Part of a small language model's weights: capped logits, 436M tokens.
Each number is 128 + 24 x the weight over its row's rms, rounded and kept within 0 to 255. Layers, rows and columns count from 0. Numbers have three digits each. The size before them is the row's rms in percent of the matrix's.

# q: layer 5 attention query, 320x320, rms 0.0611, rows 0-46, columns 64-127
# k: layer 5 attention key, 320x320, rms 0.0603, rows 0-45, columns 64-127
q0 088:107105151122146118133119171129131092092132124125101106105103130162149147154122090146103140114103110115110176110146088140097095135165088124164154172108143152120120127100134126118139097118110140
k0 108:136113097137157131109101108165148165105123089122164118147165135122161140122095151126174124145116139118118105129112117117153151144105146142103073130112087179133145148153128126139092152133118102
q1 097:127122165132093197081143131105117111092127139116136134124126096111104184130106120108135147131110178093159108090107130125104135090124146101136098136114135145138114152121105117142136143143120138
k1 113:088136102107124105144131118147123115169108146113121119119122187149159119168103110132116139101122128189122137181167125114125097160134129076132130145156171097124090129106146160122144110147094128
q2 100:080109119157154072143109102122090125113108131144112086109117147144112127137125160165106082107051087120113148146157134128132097146115138160145158164135115134125113091133126144164159100156106110
k2 100:126123107100139140117097123197171174096159128120127185136160143139113129153120148156134140122180103099134121106125149116157148137167132151107131133132110096109141125176130121100134109101164115
q3 099:136134126148113131084108144108118130134124142115158140149125120148091101084083147123131153117140166126126117098097138120083140110142118134109101135128110100151131101092136145157116164140147115
k3 095:123102159104104123129134134105097117160103107180114103108120125093093163134157137126132101107124136130143151085189133140109094092071134130112122140107158151144138102123108117115166133125114137
q4 122:152120147140085149094166128119161145119133148150115134112113101141139128123103130175110137160115129108133132085122129147070134114181095182105131156147153168112123134125127125162114131156138136
k4 096:125120099103125136126124123106077103134141132124104110121139147104136142123114148086100097126126121142171092074127146129155096083091135127114115165127134125101135119126073111175104112158117111
q5 113:111160089151155101154085131143111145145084156129159136165148180116109125121119152136157114109124124163127102090124120133115119108112181158123171143112117119110153088107109138144130125143116136
k5 083:124181088153125123142146139131150143086109100128191151151149126097119179143129137088185156155095154131103113120103117097144146133148132141096097142137143114089128157164128132123108118100159115
q6 091:089140115104127110169101088128118102131178085093093157132144146115164140156117163114131104150104079149118143171145119128126181130147131147157129163118100138091142089116072122160106139150137104
k6 109:089126141146101133166163109203125133154112089107176133174160159111152141159117107132136121145138134142108148108176146140143186166139123144114132152128121160108129163123108135091113083137111104
q7 104:133162069156165097095140152149131129173138161140141116122129113141114132079160142095142143120128159131156097151110067134110153090111089102126139099144105136157120127127164164136135149131125140
k7 101:161127123143164125124091083119114143135129125154124114125081148122096099117158165087165115101113137110135115136143118146160151057115136126127172161090114141175107099123119103114116137121127108
q8 096:171096131091138082163073113117132110126115110102124146118134145135135133138130135128109144135132113125121136098137140137149170103154132132145141115124095107134111103117103132102121175102125121
k8 091:095162170134126103118127158168156121107110092110096154141161135134136172110114122160079155144180111115133108107138111136136144192110123127133118140133112180110114142144129121101118110151102138
q9 088:148142157129105085121170124080137155138162127122104154090093106139171141108140145104123124134155114132170092132108108155050193101126108148119098127104138163142111131112089097157080150159134145
k9 076:140166120115143153125084108149104100105099098125080124129150124149119123107114134109164126174110159141150115116085068134109184112084126122111186133111150130140118154126088124160153133124122161
q10 101:129103131160087115107097171081164088051124129110142083120127104151085120122064118131129145137156146103108130106089119144124127149130115114124109145126138078155124113111194118125137154104111125
k10 109:166112124168149136088124118112093139140174150128131102109118113104111096084152146136109169172095111129111097154102124132170120098109161111106162143128101123141134121110176088158121154143115157
q11 116:077145122117123138165132120110130120132084109131153117161179151139149160185108121127129103076096093133114142142162135121168151162091134147095135125130150106081167117131076143121164098128131124
k11 073:118128142118078124099173159171129157098159152109133113143157134107126149158136083151079152127140113129103112162130169132139121173188131147145090109161107132099134154131139133072122112118159137
q12 099:131138124118120215134129147137148125115122106131131077141162131131091107144142129151144141128151159109107113172126121130161108150118139096134091094149141138141130165160163135053140122093119100
k12 096:112117109071164115142142136110114089106110146132164127106118179117152107117157131121173124097120164149118133147128114103152133137153101112144122094150132092141070092133128124147123125144167147
q13 095:157149162090108138156120090101117138149129114112119119073136113153162130139158114125133087122104101135141140108147125119115190134111160117083125121126122147157120127126072097105134104144117150
k13 138:119141153097069123133163138146137140118134107132099114137152117138182168144115123142082144146132101144135140089167134116130150160104114144137072134117134118106140151111110122116116107148101117
q14 092:130128122096140130161085127134125112146096116170132143140113105162145124136139094108135085149095106086111199138118146112128151142141149109126141134159134140158161120134147118107167128104116105
k14 097:134099163195139123108127131136160165152118145131086125143103122120122104110111144117114141124089153154071158151102145127100134122206119113167130145133107154147133108077166119120161149133124134
q15 102:089097127147155103160126076118147098158118148087148169113090139137110100110138164151110161131141092180110119129207115163129146133165161113123150142110128120148118102110085151152087159138126153
k15 094:097124115149089106175128141150113150097097135156160106107159106105133152163123150124100159106144119125111126088124133156155139149084124145090132167100165102130129104139134133099153106125104141
q16 100:117140115139112101121137151097139087125132145098148178147112129118131155136132140156141148123183103173143128127138103161120155153114122109152150138087144060121099126094121165142124133159163180
k16 098:097200110121111125145122111130132130124146134139152118115165131148165149101144161119142091167126126106153102079131132128126150161087119162120130132152169111130118135128102163117145106163162112
q17 096:078090133117136131163137113121114122157144094125135104139140161128141134161066132092144132119191133133094113102114111135139181190154139120083103145095112094135132122106122111100168123142181095
k17 085:047120160124150104108148141132128169112147155109151112136129135115138126154110146163150156114136151144120101157156108133142110096118122128150127107135127106109110175148089116094129123128098128
q18 102:108099157103085139122137176123176121158168163140164119160129129147127137141172075119118137130116171145146134128115116104168116093103137145134113121129154119154147124144135083068142158126107122
k18 093:102109150136157111120123097114153157133130123073130173119130129175111106076109166174125073117158142130161097148124148161141128102175140100127113133146105130093142130111119147140165147168134124
q19 104:138110132151119141143099172105105137111111162135087173146103155145090122143134138118128121087078101162141111093174108124120097083100132153142141162102143145133120065153079151164100131162098148
k19 092:180122125139138127114134130140121096122077108134160147121147106154147139132154142096139092147062131115116158099089168095141142152131153119128110135129153113117122116135152134120138148092157117
q20 097:107100148121136110110128130136090088119122129098125100118104090147137105096102158112110153147158152109146099116112092166087161116099107098107120149125109143132121096123107148152107116143134118
k20 094:095156173072125148139120140155136092112129112138094071134130117142137121159126120116124094104121139134171110084151079111174134095072139113116117118078160083132090149174101106119137134130130168
q21 105:182125147157128144138120165146113117107121124113094120138112146147121107127120118130136150099128160095142146046085156107118133102163123131155119128090145137156133147099098171087161123128159146
k21 097:153101121084132116114100178123142130104153158109166149131129145184108096075164131168135171116149114117115103102119150137157098113107112114174114112112094136127103100138188165111106180120126101
q22 101:077130112157115121115133134103113129114145136112139117124145113085149165142114147131116160149126101151125080111145110156144114111119111144132117134096138095097135087125138122150102142135104123
k22 097:098150129108139136119148084111145148132163113120150144077132144143157165139115159114103113136105105111135117110158074143142163141091128138084100123099200099100138128144071106131128127104166161
q23 090:108167172153102134113150109120106200113129075133118115111143110100114107155144137119116112157148103163112094125132139115146138136093150150128144154158075151120113123148123087112103090144118120
k23 095:132121113102108161115147158096133116144125178144121120130133146154136119120169081125086167182113092116136126124079136115120110158157125137119106118130128070152132148089177147140124126099168166
q24 104:103123134155111157117161127124124146098140141151114130153132108110134190160111100141109121129092116127100117109121124105144105127112110175120126162133138125116154117136139111174137116116104144
k24 103:165112121119126137098143096141106128109163128152136109132146126084152151155100115148075105151093109099125153140142182139099130124138136145111137111130133115076200151147088108142115133084146136
q25 096:114097116114139137149119120150108152126155126138162103099145131115097077109173168124158120147113151163110132165159085149124109123182094120141158063161119134123110134098140101165116139122130125
k25 087:095164118133131129125121141173141122163133145129099109137098161115132110144100153117174070119105150119132106146169123115112183108126129117105110157107146128127147093116063099146139102167119080
q26 088:109141161092098103141120127105089128134131108166108156131105103124131127127118125143124116131145074141155126118157153106076171091059158141102133149107108134123128120122078157154109154112095142
k26 091:148119116162091108149111129106168121102120100131120123108129069153137172118139133127081132148143139156137182143063135095113090167132128124155109120133111156125094141144156120135114137099080127
q27 095:151141169135093120126128118093136161122177089115091102132126112111140133125136113108140111136140114125148145079097139114130187113148114168097075153092108158156124145124115095099142110125090093
k27 103:163123174134128121123131147089101156135117164149111145116139145151138104099149136150107163149150129119106153127079178160118120141119157121164128130116096128138123126125175114138097130111123134
q28 097:134116113070153118133121118117125124147177093128103144116118156159157154108125133143178119093186131125148147118126106146130200114117134136088129122109081107153156145151128105101144131145127077
k28 104:183123169139141114102100177146150129107105143138142179085125130082106109090139144129112162128132145116115147101097146117135099151122139096163147132153151140163087121153164117080135139129119159
q29 101:122133100144136123103124074156136135185124136151125085084114092115159136098179106127132119133085161145126106160151100118084124143116142135152145098145109161174122108124166090114150124090099137
k29 089:121132130133155128159157112116164186118166096129124140122120110152139104131121136137136141123121144156150111095163095132096144083102112131105133165086103142143138117147111084115167132140083151
q30 104:143134107192113166131101155151105151140120170141112123123127186097091097149086118111150131110098152073093121121099177119154062132125138125140128103110158156134126098121142144089150104114114184
k30 098:117139101103173133115168094063128136130171120117160130107128114124155113124176138155142143157047075121142167148168132125155143129131124160132103119128133144104123113124159135163125103111101101
q31 111:085150142135115123123130124099133122099166095146140138150153142084114138142119120124127149172119100149148109105090169122114139152092128140085135120093126112103131161143109135146115152125176104
k31 095:098136103136105110143149121121133147145138143128170119092082157098212179148148074133139175173147139128143140225122125129095123142120138117155139085154138120114128160122121143094093104110140132
q32 101:113137105137108129104105139142110113146083122146137110132099135092132141098140120120140106087109129149070139138101119098107133123097126120149078125084139147176124127075102136147146165156118073
k32 103:135109107114175135156137100159134137102182121090139145113142118131119148158105110146148123127094101168135155152127129067149146148166104110116137130143120110113107131119129104112117105100098130
q33 105:122156105130153089095125107111120182161121131128147132150135138081134123108124139123135134118169136153145087141089137147155179112107135154132133092102097145118156106140114137111101156132076116
k33 110:114136168112100147115150152104124113151111133148116096129128105113122146123143103140109089145093143135143162128140169189133089151135080161135131130145152112108131153106111111146170119126151156
q34 095:116101132132128111135091148084125116109151152142148074147098166168115119123120131110138138134101128155132151163100142092120119094166105091156119118124175104177076138077115118118161145154121132
k34 089:140130113114100127125139097139095137169115114171111116136108117103115167164134164129113128084080142122098134126155139127127114110145185114108136146111138094121129114161156149132174139098131146
q35 084:177113154141120109096179129145129178125139157146110155135117109094158142156117119102116157126177142132177102088100174119148118096109099175117107105137123154129150143119110131159116144119159172
k35 098:109157119149096115121072125104125130111096155135126089108136121118130127096105130095096103160147118131135116111050138116126121107116126135142113097143134176159118151123141147144104147157132097
q36 083:157107115148154092155162159114174171076158138059135147105136122128156128136108130139123138141126071146178126104118132146122186149127115131121120082093133114126117126145101121180114160121143129
k36 098:102172164118106159140110125124111155078118128138103124145159125112168151104096163155088110185121134103116132124091129170111137124122110145092137116148104118096153129123131161153089099128120119
q37 092:134126119143170142108140178113148145146099195122121084133094117143130119083140109141136146095139178141137134092100140097153091139138123086098076105123139129172112145154166152131157110130107150
k37 104:124117096176164168121102127092122153100138160151118142127118144125070107110174135126122153100129156110109123145083103109116101118117135114147136170111104121131108064139155126110120145102112129
q38 106:136139077141139132097110169129123133139128118131171122144141129139090160089109130164151171116144145117160077121115128145112093115113120137119125144165097121114149129082137135129124146111111095
k38 088:123163156137127119142138155067121087098118080135152124118113112101129142108171109130114101163172138134158105094137106128137128115092111148123108160117110150140092120124126127129084135130129126
q39 088:135161167128095075125171119114130157144166114118114145117147129096192139148106108110149107107167114126127093134120113117113211124100133157111104118092110153116158119116066092127118134163127103
k39 098:156140142087157114107131121165152123092122109125154173151130098148104142134136122138144163108167150118124144052092114158130151136119126149125160114106111115140121156134111145101138144085124143
q40 097:140098092138150159114096181128127106095084146119141121146124132116069089102107139157125179137141148103099160164098143115157056131151109109156145116162137085138114144122189172137134136092145127
k40 131:113118112159180113145097135101117103129151125143164139112091149121118086097168138099155133126157156136121101149139098113108133098113134128153143153142105141150090075107150138119136149136121112
q41 105:122125147117100115152132086145143114165136110094112145136138148129172133167112142094148099138099088140122120110171145126141157150107166136095122150097132154095159105162054095122127089167137102
k41 125:078126129109076117139167126159143143116117114107127120134163128146178182168103108158092117139137093131123128119134132139142121196119122123105087130122132112084125161144127143130139106128138138
q42 107:117088127124125111094115162144114154130125123118149150118108128129099087114149138131145120148126134174166094147144139151092083127071140146170153111138107144150115112149144136191063126138119070
k42 096:138109089165142162106134133123134136129088138108135091120120101124119109140155152120168115160068169107158121161052123127102115071170154115106124153132118121186127134117199138116137098127182155
q43 128:179099089126145142093079140145135124136125173139102109095114101150085068096162119146099136165141158102153168143087164148113096126138116096164132154168101116163100144133224156111103140101142121
k43 110:157101116149169132146077107103118132146141125155126140113082131106080099100153145104142152125108163148139106158120113122105110066137136121147150166161100175169136127100159116111135156152093106
q44 107:095094120127116177126114120134108126134129134103156082090119117139127107105114161108153134145138182102095138168091107162088127123178122082147126140105097153119132112153184072123106120114147101
k44 099:129101138105140140124128153124141123136149150149116140128084141092076107108137105108129118116140149110141094168129111122108096088089152107124145126158172103167126132133154126097102125127132148
q45 097:132113098141119126139090155131135122157141143136104108133106124115109127113137102132130137125125121094120185137108153096174067096183128135159113119132147093152164136134196145138152136098104116
k45 113:155076133143171111127093138136164159124142172113130160105113133127109104090142167127139160121140152136106130161107144154094099122171110102157111135158097146157141084119183140086137191117109115
q46 105:148108091128129051113083139087109152101096150113146123097080130109096104089122121099051143144141121117106168130079133123099127113122106153160114166139100152144076117142154138125101170136142149